config.toml
num_key_value_heads = 1
norm_place = "pre"
rope_theta = 24200.0
extras = ["capped logits"]
init = "normal"
lr_head = 0.0103
warmup_steps = 207
final_lr_fraction = 0.1
batch_tokens = 16384
max_seq_len = 2048
Each number is 128 + 32 x the weight over its row's rms, rounded and kept within 0 to 255. Layers, rows and columns count from 0. Numbers have three digits each. The size before them is the row's rms in percent of the matrix's.

# up: layer 5 MLP up, 512x192, rms 0.0923, rows 83-128, columns 96-191
# down: layer 5 MLP down (transposed), 512x192, rms 0.0888, rows 83-128, columns 96-191
# gate: layer 5 MLP gate, 512x192, rms 0.0999, rows 84-129, columns 96-191
up83 090:108129137110051113131144081125115153154206132175125112145091166170095111186087166161127128127121129153125149184183102114101140115148120116154176123116110137099145045125177118099119087140155190111170108132156138098087126121160091082086153132110102096170136140164086065096129127122050132128
down83 093:118122102103166154154182108187110168127126087158153164151116148145114110082085146099127140142145076119108128180159095108142141092140133146151124107089104185085112122161101074072148112118146144119157184200114088137125095132118147150128123104120153128117122163169120159171225127116105160147
gate84 105:123135130139155163169131177139088118155108118148127140108175147198121110118144155123114078135094139109181140112150181180205119115129140124117089155114145146144139151125117134110090170116107104140082169138109111125147148150149154155085152104106150068079187097134147125166145138136125111137
up84 102:177162118176131109123136146112122116129160148114104173138104164111084153136142144100153154150115124175103140173175168057136110167148180147088109119103121092149110110084139128143122058144118140074140198114092135131119153046187153059101126165077142181146131173103134103094131137082149098096
down84 102:055132100104093128156112111125157071139087124069076108100148131152099125173113074122153085154121178150157149129124121039152171132182156130140150068133129119130171111105174169192171108159140158151182150104147118134161154117120163123151127133080157120160140154079100103136104156081109166099
gate85 099:135123142114101101128120088155132151083137151156148108161072137155131098157167139080141131111147197094116114090084183096150140116124072129134132164157110105143161105148129132165107149175142142152139136093162116128128187110129133180150123143092174113104094145086147067110068042061199199125
up85 107:142103103113127106107122096105082132115103143146168073124033134142115054167124140098161118031062175145137112119080148141132126120133076155094150175134105117110153059152120120144112102174141149125125188118148083150134136104138154169144097155089170096106125118067203129136078079068159184104
down85 105:149066125070139096151177081132115102128090087117136089093142116140167145130164150112153114147115180065071110137118122095139189130118105174090159089108098124098171154120125142122141088168246137162136085107098137119121155145187122145168129099103145150090095126085105089157138128142111077116
gate86 101:131127124130185130129163141103154178073086157103106121087127148127117125088134100123180140145171142122193093125141142171153104133136144163076205102134106155149103093161129178172148172105107062142103079095102115162164143154129141083129120191113133160098129126146116161080105107123170118187
up86 106:081113189175135205164101063213124076120189127159139133149117086108105114172136109072079157116183124110056109119149114131148130120112125126115084128064146119089133147134080137102113124153129160129134122153155079061132109137110157154173094166133094082091129091057166087130100160179095173099
down86 108:091111108140165060106077092151088151138122134137113103178138113102108095184106113090128149092125128105102106110161131119166131141102113060098072179030089170144140121128101185070146158110120156115126130149151058108113085151086131208135079094212116153100117059087172121209148126152056079125
gate87 126:123174113113113139127128113122087126098090130156126150168172113145109180140038059105139170126067087127146142133146173111141120213132072098102147148085122173168166109179137079116156125094090108111127149091106130110140105118183077112115137157146136098118148140038150123104160123128152123137
up87 122:144101114129119143160154146124111108147129106180176134115111174111134112134131135162166118146200160144125071128091124171194176105110136182145036132100143125120119153085129181106091143158158176147140162167198135144110158089142139126149122119162121136133105122119110127080092108161113148134
down87 108:087110158145122100109090128112131142071131165158178124155172157137089196120111150083131162068103119177134103132175096078090067179082089096082184155083100129140177153116147101123192122148020142116120126104089134090146101126203077074125089166136151176145155206089125131080138099129122123140
gate88 109:142210129102138093150137085137064104118129178113124141180119119167100082138137105090127184156134095113138185022175204154139141134154105116176181101117120142145064161160153104178107137075123103152133104118136121133143134085106049110152129160142138106086166145068101152084129104141117202146
up88 104:154186178052151115184078084214106056085109149133091169134143144158104121124107125067109136178145120111134153122155171139122152111103106127175144074213132129092108130150208104148122127087151134122095136091142116084134119110094071162157097104160098084153144119076151084108174129147163149083
down88 098:150171106111152103161105119179141105153135170142109156094147131188143134152117163123111114110156097115084130132054135090139161140123088053127152099119164096101107105077147099099104108117189126135111170120138144168146140111104084152084128091131118152080189075150079069171140155132200099124
gate89 101:147173129130096135082114141087128156149145096118170152141162113168140133107132121076119178174115182122149117113120098141146148167102128067127112141068078166141140100161188153166113160168122176123127144148087100074170179105156046126135111131137138135124176117058138099060131156099072140135
up89 099:133151100092163139124133087152221107087139112099108175134126128117090157108091157106104099112060140066129122145028097131125156098125099119130077098152135089173142183096123069155156097122090162144149129111125141099131094133182116127128124062101179074131083130131087140054121147140186158141
down89 099:146170127117149212130136148072124115143167110178121089114128091115100133116116116112085167069191207115146151125094105135183107126143142171100118161156148175142124119188147132200176139136123172110124101140159144142130141144084065132145156118098089083111102101133108084075142126137171103139
gate90 091:158164158137067156089138092086134137119179129114152129134133120145109191081107104111107132127120104090153097093191101062114121155173119128070154109109042102135141127216076127136133184124123150130164151113145077141150145101122159080149162168161103087105162121078140123123127135124140167169
up90 097:114102095118124128109123132048075182146120143119108155152116111085105119142169153130130134141135140096140116177139052172070089090119064160149104160095129179111139129123140127117086138152100095162109067140113159080151097133166080131127096144102093092124128157192105086130131080065150103088
down90 097:145150094111130125135115196176095130084137152106165086153147151123050113128142212142099109086167151120145091145103170107122122100134117111135140138135165147105069163070124160149149181156059100133101173156164155145094139117181119163136084110145165159143173102160139140132126115143105047154
gate91 096:082124137151193097148112085165130174088155123113096088113134167102095142154141110154152097129110143113145137111157085167105126151105102109148086118125130132128107112141091121153107129131149104185162086144125087057103149119121180114141095127132136128156122130108106097101079116123126172123
up91 093:106097099122135109192117096176093121151114158108159113096140054115159167192111186132120086159119093109130040128114167139130128153096100155078169092156085116152129142107067147146128139186140138118157140090101123060114147089119174102152136113130072094133094209157149105121145126144170102135
down91 095:175134136130116092178072145128125104129125120144144196051119092089080090137095130121115158158145095070132157115142104133164190203091100076089110090170172192139122122141112201150099131181131154000116104062162128135102111132104153111174159157180124073136163155149101104167140129079133144119
gate92 104:109042133140150099161099111109108149172083082102100092129117147073150164114155160100149134104126156116137114104225136112169107080124149130119136110060132127131096113088135091182104110129121118168071139141164116096176096121092132072183078169052063151172070148112173110168129100121102105173
up92 107:113145112159180128175151109076073125158140109093140092104110145090145110105149168138125191150136154133165102156229094098136074113111147143142158078120128171138070107146128102107098092139134082106137144092111121077101160188159171129130041160108066130135087099134114079125150107179142112178
down92 104:209193155230164101192158193154137127104095080158116126078152124114145163094119124113105118122137115119092107107103094132115165125082141123106091134197146096178086097155121119111115167080156132098195141123120140168159181107148193134080182154128129090140174174140154139139133141089131132142
gate93 091:082116179166100106158106163138115108169167165114127037171152166106099114145187104128142104107170154149172151109153146133172071146093107143124129069119185130148103062132172182110109096136076093158115149116100081098131121128100124147127158204088062176135110112109171138179147210154133148096
up93 090:139096097110135106214181057126128116100084147141119148103135133107140142132132169087154162139110106142089071103132098100083121116122064166140079148120152142117155152108095119112161127128158100036156144158159154162148134136096172064161051142105116148135120076082165131164132112125124127145
down93 090:118163089102122104119129165073124125064137136106102133161083181139063176079162102071129096113132148128214140091115108160133100160175160155144100148085125085177130076188083122123106102115040097111103144134081081123143148130082056052133087102104099130113093130166139117148125129122148143081
gate94 090:110158140115125161107135112170139065140082077132077105182092181143080169133062094134115118108134102171134148147111148113058141110099107104073035162145145133121146129163134117148111094180106141123091119151146122106174132122143111125135218136105192140102145068117119155065140124154160153122
up94 091:119166122108099168163098133170138090089134145134099127173093148146075133132054082140080113150100131112112171107104124078118127129126136097108071121130150127132097160151147117134062110096105150175120159140136117130145097118095186148117174159128177147137094102089066164087123149129159113124
down94 095:097149110129079105156128122130091106203140116105144146070163110143183161123120111136113122180123141146015096121100089160175184137122116145138124105129091135077091126123124104141139140195252196102137151147156131098141113130118112122193121150111128116128131118111122136149126119165151094118
gate95 098:106115130122105139084118132168162153181154098194143162156071119062077098165106109137143147083140133181139094169140061182119130128159095160128151138149044158149116152104105145108127172108130146130105094152109112100121149113106052158125152159056177181131108146154145107139107133171159133130
up95 098:156156132083136103115124134150130086116202050192107117167130085133123165095099102183099122086214122125112141133102112127133124134115171112138189132079118044125089135150142105141132110138101103184146182129128154187171136160172093108124163111117127140138107065164101169111125184153082145163
down95 100:144133186089072133174121192141160087139144124124121097082158134089132116137127060119131157102172182167136123139139116080116147128105057122118120102097157162162174109147102184065149088152122063119110128108112074095112099125133136126120109108142154103123063155163158156101142085148066173182
gate96 102:163152073132188103168070122117180172084104177144097166134138126135095067170037079152096135122119127185108153146050131120075109142122100142109111162183089103146088107136059142097188136124102113151118084105136131172131155117164093134087138060078135119126141109158119099102118134129115140109
up96 104:096134123141088111153162156155103125177112090111140110107109137086125154102125126135191108100090119112149134147155184134155132104134208105120124066113151121131127107121160070204107202134132219109186128102103051076124095097138159088151182166132109091114143118115141131153137124106083137091
down96 099:114124141074164118141081127090156154110141180164143119136160089135111132162135101113080077151150073115084118113119105159095131135128139136136178196169079102166104157094143069160124187147086092185139094078186161138162142091127027099134126158133168118136132130145166156092137167141134135117
gate97 088:072077129175149082131088156079125178141134116204181135160150127173103099136119054174117111140078161180156137172180122175134076101149124139131133149066177162159132143100110143103116152151144101104130149162112119118123139191136142133117099161145090164122098089154129137122098094087171136163
up97 085:071106160104100087125177114177132120135117088124126086079146128138123161173188127119129114130148142100091129101140125148167088081101135143120104182156114171142129092182080113121125069192126156107070107075130103069145093128175121188146125126153147080142142134095221148169080102187134161091
down97 088:141167119159137151130133128170093099086109109161163161159146116134046130170080153118151158075099157142090137127127176164187181136118112065113092174086110169132140152150111145157133147114115166176074082133160202085087073089075094191149119163166113101146175129130100141185132142172164144123
gate98 096:156133103185141103117139112134104112187161149083202153142071169027126113123069142104163089122146135109146165144137131125167144175171129158119106149172148131183111104108130195145140097110126159056130101131179065177154132148152116086100130101167124138128165164124116112084086108146150171118
up98 102:144139123139129125125095107153157153058151166193048158150141139174159114090166132120090154099099135146165108120092130146090089072124119131141114136075086128119181162128100123166155158143099066193146142146105151092172136126125084127169145144096159104150104089165101130106136155138116155168
down98 105:150124089155051107130089154128145099145174138154083100179138185143077117155162095175137120133072162172195161160129096130112131029113140089120129137093137099187138156159074182083142108146034075137162171146134153105141090127144073148147111125087165096131129124123156110070131167101113100176
gate99 099:174103102163131155108154114104124107076165095162161105114111083125104098133179169095111076122140118122177101159169147179075131145113129124190088158178144166112130122158099164072138101120125126197168166075171100137146110102112121130170140155087172210130137205104073157120146086122124143139
up99 095:134083104071142168153113138172144128169078114115126096159124169172093144088095139155169069109084111135148168133136105165133125146107099143129135116156073117107135161189158108144145089068081130114174119222113170125117121141198133185081101111114124134100118098111165136112112135125141127059
down99 101:113074148165102091100099125168095176099063178125084103105179149187145093165130108154099139166196109104145138112112118127130126163124135122100116109156146099117114074143108114156150148167078179149098127126071098088100115109163131138146132133143080142153077122144226204190130170135101150102
gate100 088:096183101115099148101112162155087160067107175168168174114161138158122159161157090141115094103072129115143168123055077253089066128151062145109133129084122080136107135148194094125156136132126109175103138156138123068126145141159117146115096141152107116123145196100104088176106174080133162075
up100 095:176072140122198141109142142115141111140146066036149166157121106127150114090179139091114161119121126144146109159148115065166134166097170079135127107156104112144179163187059100107121125143142118128171147147125139178131090100096144056147190114064102158147153131111196158154176134175150105164
down100 096:120084120070109128125133085113088110128137188126117111117136200162121062169136042117138080140126158132129177116139154107124164143087136125129150110103137162189081094068128165153131147174085175132146115104128161092170147124067126134137095144152133079132138067119147120139083108161089145114
gate101 099:185127145160104112165166058115165121134119112109059107184158164092120124122106106100146186125081153093145166084144111086182168154103088137109100087130119158154098157094119141163162110129120131101172122223154118097120102124098138124157126090106205133130145179143127109106106167147107127148
up101 110:075153178113121102146078154156130125161150127117135126082149106130119149159169124083131113133126065157131134189171058134097120078144165148169122130128149171096192134123170154100159146168124136137109180097106138094105130129149124152156148167158134223125142086123105075156154159150201075052
down101 109:143165137108142057098148169145135092128148115130069128151136127137154158155109131138120100114168132114143168155148137158122164115127116104125157140172150082078095124106175141099078196117111164144097170083098100157144170099163129105139198126134161112127143126114163118118175159115172099116
gate102 098:059123068069081126132111157108088128143205133142129125136105147139084128154125114099136150143173117187100129120194113157151129079136154114121171155108137151106137126119130123131139143068178181121064106123088071137109195117147126194134153140140163100136190161123173114111122139152101164125
up102 098:070141080116102107149129137105134157149164097166135124093160155189158086139124130116197139129142136083115099116166125072159147109138131135087165105103086148115157211089128138116151101115159179148132133064078133147155158111098164129116122155156108082154192165079131066185162100139131100069
down102 101:109107079138121162061126117124159106079132141161150145107153160129128118090120148121116122154070073090169106174117161073134095155157127081121030163115136137126120132162085229097123094176102071204150176104135153132128099138150143118093117139084160172123170099172130174123152184133122115090
gate103 094:103139103114140127136080145137099106134127127087175106137132124125077158196143062127100153102052162092129137087152153162196136210177089114114074158143133150169143111188150120120122194163153112113110101108068128154116122105109131170092145117084139136148205080086077116090068180166121135081
up103 094:121107127149164119128121120198150143112148064131175147153168173121164112162111112093176102158127121124131112150102116131187120162124140138166084058089178125147222166143065183080109116165143130116136176134129089091096114064147115158105144135082155142103154056114145111202118122132099080098
down103 092:122081119092113087117136085139099110121129108149146091098088107131161185102068131153132161168146074132088178184118149112093087131185140146105102070082136161127102174077128155134124111116141176075044149083159136082182124149167184096155125165120128094147122083159150133107194144152140170150
gate104 097:145141114097137144166067118143163153140127192168095117146082133114075163107113116095107101146128148150086191112117178162074111152126130131049146148143128147123151074128155173135099177165139149069176095148145146184138120114081079082125158133049128106144211166115150099086136099106110149088
up104 099:189111149156143077124110135129112177136089209140084131140109091040109143151130124190200164172138161152135153131119141159100118114116128153121158161095031120166177093097072137163083137173119116091129129093159135156084150144145125109161145115120094123139176115113089115134120107078091161105
down104 094:148094143152184154175152108150128132185135186090156136134119126116220132136145158114153107119150187106071130118208106154117108081117165158090138081126144127105107181162177096127087164156205133124179117118146179136140147147118153115145146174059184126115142155098121109128155134145106108104
gate105 110:116093078171118081154098059154132127134060081151099094132100120182117057128111090145089164144158163101130145057094127209098141116166164135173156139118106110113141130147130179162131156173129127169147151165089107150125155130108157175130123137145147183182116142131169153091103124076176163105
up105 119:089101082158131062120127074159099176166067082158115088111138135169137078143116117128081123150141110117127105123089108178119126104177193147136159114121151127108166130139102173172135096195141164145138184148106108134119148104128169122104109135141153149144102121110183096143142130093144116074
down105 114:161127151134193132075086053088117104167127072161157079043152138096118086122156100164166130135174110125117162118183110131056107075132136112178102101086074178072150129121103104121157093131183108084140155155121189153122070142091145112073113104107121145099105160132063099152151137122142130154
gate106 102:158167095089157100136095159152149145133149190139159123144086100177099140202125160183124117088133213136148188113127195124153090138123159135168150152112152132152101069133138105137138123116076154165151131174043137126123163123119035186102062156124160132176101125090134113131083135117126087157
up106 106:087102169180086139101139091118083134120113079142075122132082158073169060070093127095172127129067086121095109120146134149100150052102153135112109087089115150145095120102087129130134154154165109104167153090179109104176082121109195101139187097080122104114144159186097204078174174148134187087
down106 104:089156100182104127136109078106143143082157146136108083169108116091124138211091066071132123188054164149176159105122117138144139127141113156133129109109138167153140136129090075195176141148080185157128113112119150138137148135150117077091121146103115101143125142153151143101149160114139175091
gate107 098:136140088166126126147180160117110101187151083095083101110155131102155050182117103125040167187108073157128131098102127146134116119142152098074147151154091145097130196093126112091161169196139116130120121110064160124151109142087205105108140139158113130177130077153139106108125137106167139158
up107 100:061139118083159133162150169121158121163054179122106150115106120096149097118084129119066088112130109112180106146126118083131130127150128152127155123202092133103181168103130178118083149134120115159123128088069074105116156145137123151135161125138108135135061109096103063077143082188052115187
down107 102:119129183159124161087123146122102085134123083127125133078116133110182099140111121108164142124129089158136136072109118124136157106035144137061074128081121112055081136115092156125108161215123132159091140139212102144072091112127143119127082115156112135118181130142141197195181129134169160145
gate108 100:126142136171153147134109165070116154103143219090198118192121118146070091131162146086131195114094192122147097135172086149157104148117154157111132112088155127139168178157117134142115131099153101140172130139014141167098117073152098110136095145123107151127125186133104122152100086152110161125
up108 098:130151117174140081179110079149089111148124133107105178073150197108082181098129129114115108156147160137155114166047167128086134067090135135143121137077129166079102122190142094114097105137140140100084121074133092107088184089100101112183078113147181089120115159132091141082137121102156089130
down108 102:116123081158154140173128157197126113117146145133081171095096158113088154134090115150141138158165130091182143052097138140129158127142156118151096144148093162150096107123112147081117137087090186133075173063146076128089115116049123155173175099182163103093141093141142133057119129128151140127
gate109 094:154100130169143113150130114140148110097105104165127084079110149145153125121128125183114123126143142109113115117123163097104122134125112176094108160181149096158160109090162130061172176123059115120109129095185130149139101095150116150119111165158148131149083072108191201161106208133147133075
up109 100:147148092075114188099107116112055176106069121121141178145098170190139142114118128110124128142160092150097160135102162149158121135123126155123188146186161083098157073127185181149078123162118081157117127152141170138120124134107049127164158125141139091104092141217090137147106093144099087104
down109 098:124114134118133152112115178143129148090156188114090119112113074055118150107122064080154105165138106043124176107147117122135055136112109140165072145144145091142112174173073123154116126161152145114113143144103124185138158142149177090190112141136113093105097102139184118121105170109087188148
gate110 108:142162095092169097120109133157151210171084139133148150162168074127134120187169172133133157085145133071168177120155083142169086123159155064136094135133098152166103053113130133142122117127141080152127182116081111154108171153083133081126076105128112139172110134107124136100116094174156086112
up110 109:119166206110139146148112082153178140161096134140146063193146094086132141132129192126170127135107151139123141117134169103152108115155110086145072160131106140173112118111109087172114164119145127145098176153117101160104129127064142156153149085134058166132138210137161042138092063164152125113
down110 106:181188161114106121144111156093149145066161162150166119148181119151160115138161197136135127138104129149096072126108109131087108188112123035090098088151091124177092191158147107120169188128156063123177126125094213134113130132109179107125130126146165190139145139091190093083136157109107123115
gate111 082:108120157145125080159104119169065103130137166071121098136096117123136116173158087119143121125151170146097107114092119188162148149048131139096150081155152145153148122145160095189117162152093141158131097103104091167176134107141134189168102122199111102118155091078134119167122094090088118163
up111 079:106192177185179082125111110158065152117149173127159147140095164161085084157138155138117138114148154117124170090103140142116113119123147153088148084085085203105098150149040128170169106155068159183090080112106081092161112122174142116109155104151149160087121140119141096129111144114076150156
down111 081:136112167181111179177074117124114099135058152091165102122095181101124074160120149094151085113111124084143108118162140098153162180116137188136137073115127125132201176173119181097117164103113135111156099115082106148131169131152143107131101153157183121118165146127104080131115143113149141159
gate112 108:173124117130139163185145104081150096128085138113123092184116132197085083100131127101119119095122115141117152079147130172162145121159108144099102163150103111183161150167235115130137141176093124161162085145177118195124097116145102094105136151158097097077124177173060155101030108132149121101
up112 101:150077114165111115132154079097096127093127083120105121143078132161092129152185178140117074210127120092133157106137097122161161148137113117159127111167122112171085206112121124144171120185080134102127097137192085145093120104213194128121113111103094138099162074125123151144114112118178119135
down112 093:131162105114124117117158117152079153109150089093144110120120110109138138145119176145117131173158076122053148189130098124124123114129126123171084081077143107065089116077148089155107158169217124125215123133165160098112145132108133117160162137158180074131149060111125147109198135166118154146
gate113 095:091083155189162174100110124151098104067102119115110109145092186134066141122114105155073076107162125111166142123196145122108104075120131149139146095134158115156047127102114173111106116135089125124141094145128116111119044150095028107108136141089099173160125111137175151110137122147117109120
up113 093:131151135085071178161169118131148092160178155162158099129137083143170103113153116070125178156133140124095142108080155158124140200185187123115091160147144139113203125142164130149153152154165104164133166117150108109130170111141210157160163104142146103106145136115141151114107121116132168145
down113 090:071113142163111129155161149170157133082100121095136110184132133131031132165146126087105099124121100086232110093162132137188079083169106149121125104147168085153123120097132180162127100089031143134103086140100084117118060097079077132152157161141100136146147079147127136101134140149108151130
gate114 111:157125121136111176147160124092115157117130162147165156163144167153114117138117148131119139097133136158158128115139153168065186153113123081103159131137174175159172097115181110165129140124131124090159155196130171140121131127073108069126125152178130125073123117102129077123111048143143118123
up114 112:138117145095113147155123132081161153131095161109129172147129175129153135124103105195077109122157143141140173146090119115137168163160120089076207166145190104144110170115188128164168117078096149103139150169155107148064103166138083143094113077169173060069154122095108146108101129141185108133
down114 106:135124166124120157096161169093085107104100094165118126131139166109201163112149159176116181151102083096116140159102088123109144102145119111102123107120131085137208104175143131149182127151106119092144124167104142149071076151104131147117189113179123165080159079094119117119144112131119109127
gate115 106:162220112197128173066127084120119132059114170177204157134082121105125128100179163104088093151134190097152114085161153146160122171164140123113143125147126120209157110129097171114152160122096091135174171090185081131170125189096142128149066147103137169132150118103101111129107097116102111195
up115 108:157184109183110174041127141125144183045143109156151126103113116130137087093128156106065099156179184107156132107131144096181147183142135112093145130177105162170163077099065156119126108128126133168184137096157112080128089181132159129112057163164153150091147127161055075129094130151110117155
down115 105:110121064101134176126066162111178187097167102095130140145164131116207135175057113079066088164107173156102120157099103080166154115100124141155148117159095147125154092109073154120147090111207110141135064096114181116109153191160101173153115096127139114149154119117083146114139154140108144158
gate116 085:127065092115160217142006160081151128074122198133122139140138103139113111147137122147069087120165130145132191100133136146155058126088117167126099105107169097122129138111154120136115112121089152144188133135115087135088135135131079128116083184198090065122129127141120112159128082111173156106
up116 079:140068143105138134106123132128130180157061062126110083089095075115123161125125124100140076165109097147115156161098113035163128108073110126119155120124108082152094120081121111134093135152164174075141072164162128081045142138200128172123124152147084172159056150075140131113122104130121136154
down116 084:127085127067140123104163164131108103154159102127121116086115172169093110106155089175101134161152143089097114144166159150132148156082140174135151087131102098109073134170186077125149143156061138122133097148206115154124134078086149127140106150123162063121120111074173140127181163082156164130
gate117 103:187139161130149117146089155066128143108110161117137124165107113134056121168126128130092164140079185171200149091105131081149160143163153127096166100112144116165077086134110160102102126128104094140154188124117082153149196098105149102106125124139188131163106200134089109047061108054153133125
up117 082:110111109172097165096107118080048123089142141162100134092157132144112068170135132149144157146196103116157194178113119150144182108125090112119121114144137145105089101167127075080081103084169118107121129171115080129099122171123150085122104111043119167192126113086116148153136138116154115119
down117 089:093057095135110116161100090155086145092108076182129143131142140126133142138077107138143119127187115092114136146174085164189179133208086145087132141151138135141119122103154179116166113061148186145134141096153135156128179145152110120176121112149111083138098167125163175182120104123127138080
gate118 083:151154140101105146165151107145128088126104119119116127141120128124117148177116113125126143133158089153125178142146121129090078117116116147095090157208072127137142120122116132105202138098152127205090136125176064130107117108125078114114074094148118157140152126108111070155116103128124110110
up118 076:140093071154210123174103127128128113114154132126112124106132119112139090101111069120106073143165118104096156121138119075162167143164121124185175061109126126122157114150147097159091134094118134098095100085144146129199144168122087148227144163129120118197137165109152144139125154126118104076
down118 085:191143137085181120138101074119093129146185060131177122061155184156112139170116170140050095208112192119184091156134108133156140165107142088135136158168167124109120160130198109136156104130087112139165112162164121144169153128131155140101084143112157135163145109120142172151149121192171185116
gate119 125:117143170139114152142102080121124110147103167107121167156095132124122097134127113159056086136110173150184167081149156102171070177163156153091107069161174093155120162079101102111101177111093103099165110118084092105104108140110090098147149135119078103100118151091129114035080086117135192089
up119 109:136157131142070164171119116077124163153136137090136144163131101167077174098194197144106112093183171068138118159172143133148134145154158150106175124162130138122145188107112138144112062100104127143131138137135113111137154157124162121151109125143075119094050125081126093061129107063116118096
down119 106:155159114123068153117171145189145111181145123107135140099139156156144172129159133098157132145159127102143109122072126118153097142129133122188152126143141146135194175122074109171116139101192122123170132198121180074111164160105177119080102125120128167159062121086095107140158111111080117078
gate120 093:045074134137104103095127087183146051147072113127108175152080180155076130140146101150201103113141145127150091178143169064195127120134132094153080130073167128112168134149136131174124141091099109151145125126156130090147139163113100127181107162134118089116065072125175091140130112079153174119
up120 092:114145180108081101070141148078141149220119150132137136124165217126116117134153134099177124118119180108103098171115102169122099082117204136124224183115096155084131143142098114099064136152144155117176094099123100098101123103130106091126089130087131131098182111101162178093074135137126118149
down120 098:072151119200137113108070096118138117137086101126137089152110116072125096231103076084125122150128111109127143147126132121148168113082170130151142149155143147098153125152055105133119120145145145174118076120156142173128133072106125153123117075097167133153041103107116169138096114107107103131
gate121 110:142074101130145096103121177076116048159129109095139119156129167170122062136133091164141164082161130123125166118086097190152133101106094121093091152107122137136121020091115110105116105119103187150081148125113091098108127140085127144150093118127099137129119120131163135137158163185116061156
up121 113:160156163161139102086152090107163145091121156132124117139183161088189151095142127094149137160135157120118076075137119107155105112117167126166162134165125158103173195204151108150166104140124114170136103130161181132129163132136142136126168132110142108133131157108103192101103113107131177088
down121 110:100137133186132119146078139097138151093124157162113077213139126152115119205135131107164121158145147156138100073130084090180119140183103070131142119190141131143119160224148113127155117113094034138224135117124128111104083139144136185123075100111114133050124126139118096049116093141125147099
gate122 119:176062097105178091170124136118113127145047154164128109173088178099049116096090100148098103164074130114151137049144093188100077143136140156124076171152075135214126129165147144170155139161114170146093118159143062103137121133153119089108141175115200154104164122138115134078088114170153132152
up122 120:184101048099142149175124169146189152124100150158110118098139173090074146165120118111112066087094110127124162082150094185043088144110107156106099161183102116148147150122131116151127080132105161186161087138137144082176096129122092124100153171112160156155152163169099114132114107158143157127
down122 113:069127104150116147111088173118161157146147093099085109079204145115152096145084133093139128151104139091098149128126111098098101152099134135119149159166113129110151138074143039137108089134183151219143110144134170119154137148121102099094160143091124181140131153071098142128131213103156135097
gate123 089:154067100083098127186112181122090168118137155168133134089101080137125155123146135147080106099206146176123167131115133204109145113160110145106174137147131154113113132167095169091165100103147147165130160140092134158157186177169136116118132150165163192181083121215140109165133140126108118148
up123 097:129149165131122110081104084091141147132162096106110064130162169131146117123112147127130121158083135101133116125100143082135174126136083138160085099147129110109166171096177128147171089086171111049134108140131130085100116136065104137132112140099155038125160073078142101091158124070148094065
down123 100:101158164166193094087141120163098095097121145105169102130126160111114098094106111108142109131070154087217090110155140107165120172096110107148069136102104146169133123136135127124134176175006137152112160151127092115095106095051061108055105141077112124133147130100183184089170133090136142130
gate124 103:131168150133141115105131146102124144112113172109114096186167169149174115144104163146160097072090107129161161092171075104115127194118138151142178148155162090110110135177147117141131077166087092152113138185132087104169108117088098143124116135096073129092133154111121114123114088125165188163
up124 102:077136107102164084102174103145098161112088112099161107096147101153148141132144143107104070094063099120150110126102111122178105136136134133133146126151115142118139121111154161181132050134130116123113143136087141074126152160166101108148105146152129143131122087086156090146156147147101142078
down124 099:174098083124112195139206134103154084125122135152105156164108098152140087154073104109121072105128129125150096128124119131128195138144105158164102134191115154127184139149107136129154135135189140096160126087193175148101177129118163123147132105208144155189084110156153112118150086143112094098
gate125 109:162150121107140165089151167081148113133139149083128132096109179136113053174176166157151167124111111145178177133143107046154130146132062155129136145158152089193132086116119152131143113132099150158116103169055109125105138129064198177103035161127111130110148184158109140181136095132156118167
up125 100:122113142134155123142094109189138113111114120099101137108152170111119145095140093108059139188151108077120129088100100147105070132086124096139189084090169098118123103198136132170143132102142071132132150136119168116098146084088165036127108087123173153110113148132150118164148141146107135164
down125 106:118104129138105136156188081153146128048152137149081155134093100124169154146089106124109129133086186131130124107104137155084126110124143203100160128058107133119155152203147129130135140134112117147128107127118164161124155054170083103108217108212175136157133134112152097106109166119037145108
gate126 118:144145144126127154110130186126127190102143109124113137111146105148128166063100121117135114168043089187128122116109123129081158178105114101131116122090080104155178102084126061156105172186091114171196082109082134117134101117117069114101163103152172076144185160158068152116110127156142170159
up126 111:103116161132105113151111121189156146126122203209154065101146105125101051142116110067127156102049113154137138099123162083135097147162144129149062110109098137132123163110107158180134161091135083130143128123138150132128159163073136167073154126090133166121100120113100181166132070147133097154
down126 111:116042143151098200138107135102147101159132152133159108154183123136134163147147105146135106083120170134155085188099149085153123133129110187126107124077108121211129101136136125139134105136081123115113082134127126106062081174149157103117085131117077163164078158118127109138052103116137095134
gate127 115:093088150170072151137140140062073082148113128142148136125086107101109103090156141129137133134144159101190123068170131102178113097142189104110115120056175146176067149115129137133087144151134120122124138135166112190122099157105179091150066126112094121143049135123203111110105124136114113078
up127 118:123127180125155152092096172203141147160146148145168077121120073098149134139096154099159126070094040112085195133098149145135124163090152101122073051157097147096114114118104066149135127100130110164156195126126163123157164137123131136096159131107123149138145133042136146159187113167112110156
down127 108:167147164183128134155146155122172139158174103152109187092159128116122114138099160094123105094130192130130133152147096109090158112083121195081091168198132108101104110147156146108095139101127064121165167150136150087123175049110073122167133168110163105098122161112178100132112136097102116170
gate128 102:116097098121137118120160088150064166096122111109156108136154162113093109109123129176152118081118149133164114021196164142177123166167125073091138122110130156185111117144112147098212134060057129131088082115157117112069126136163090151142075137121141095106167092111133158160114092160066139129
up128 095:144118085110126100158201118098130131084192085105163163090172157139171090098121101092169159138114120120126063090151145106130128152112126104163145109174137127130136177143167163055070106088144166151142111088116124132121122117157117138090116105166132106123119137157100179181142112102098099124
down128 098:149131140125114064095181127086096149101168100161109187101209119112153105038131151155156107164157070083125127165090098153107132139106152098189133132136091104124159186089182148125112117099177162214152147055105178096162116169137113131139141107171080128151129148149059198127123167142147126107
gate129 098:086131132129135150122182114135138050055160173123133124132167110159116136155131157143111186132167177075148114140136137181134148120102127114143081179070167120123079081122166064103066073118122034137106086125120128135107110103106101131178150102119135132180133173162079145125132099200120143100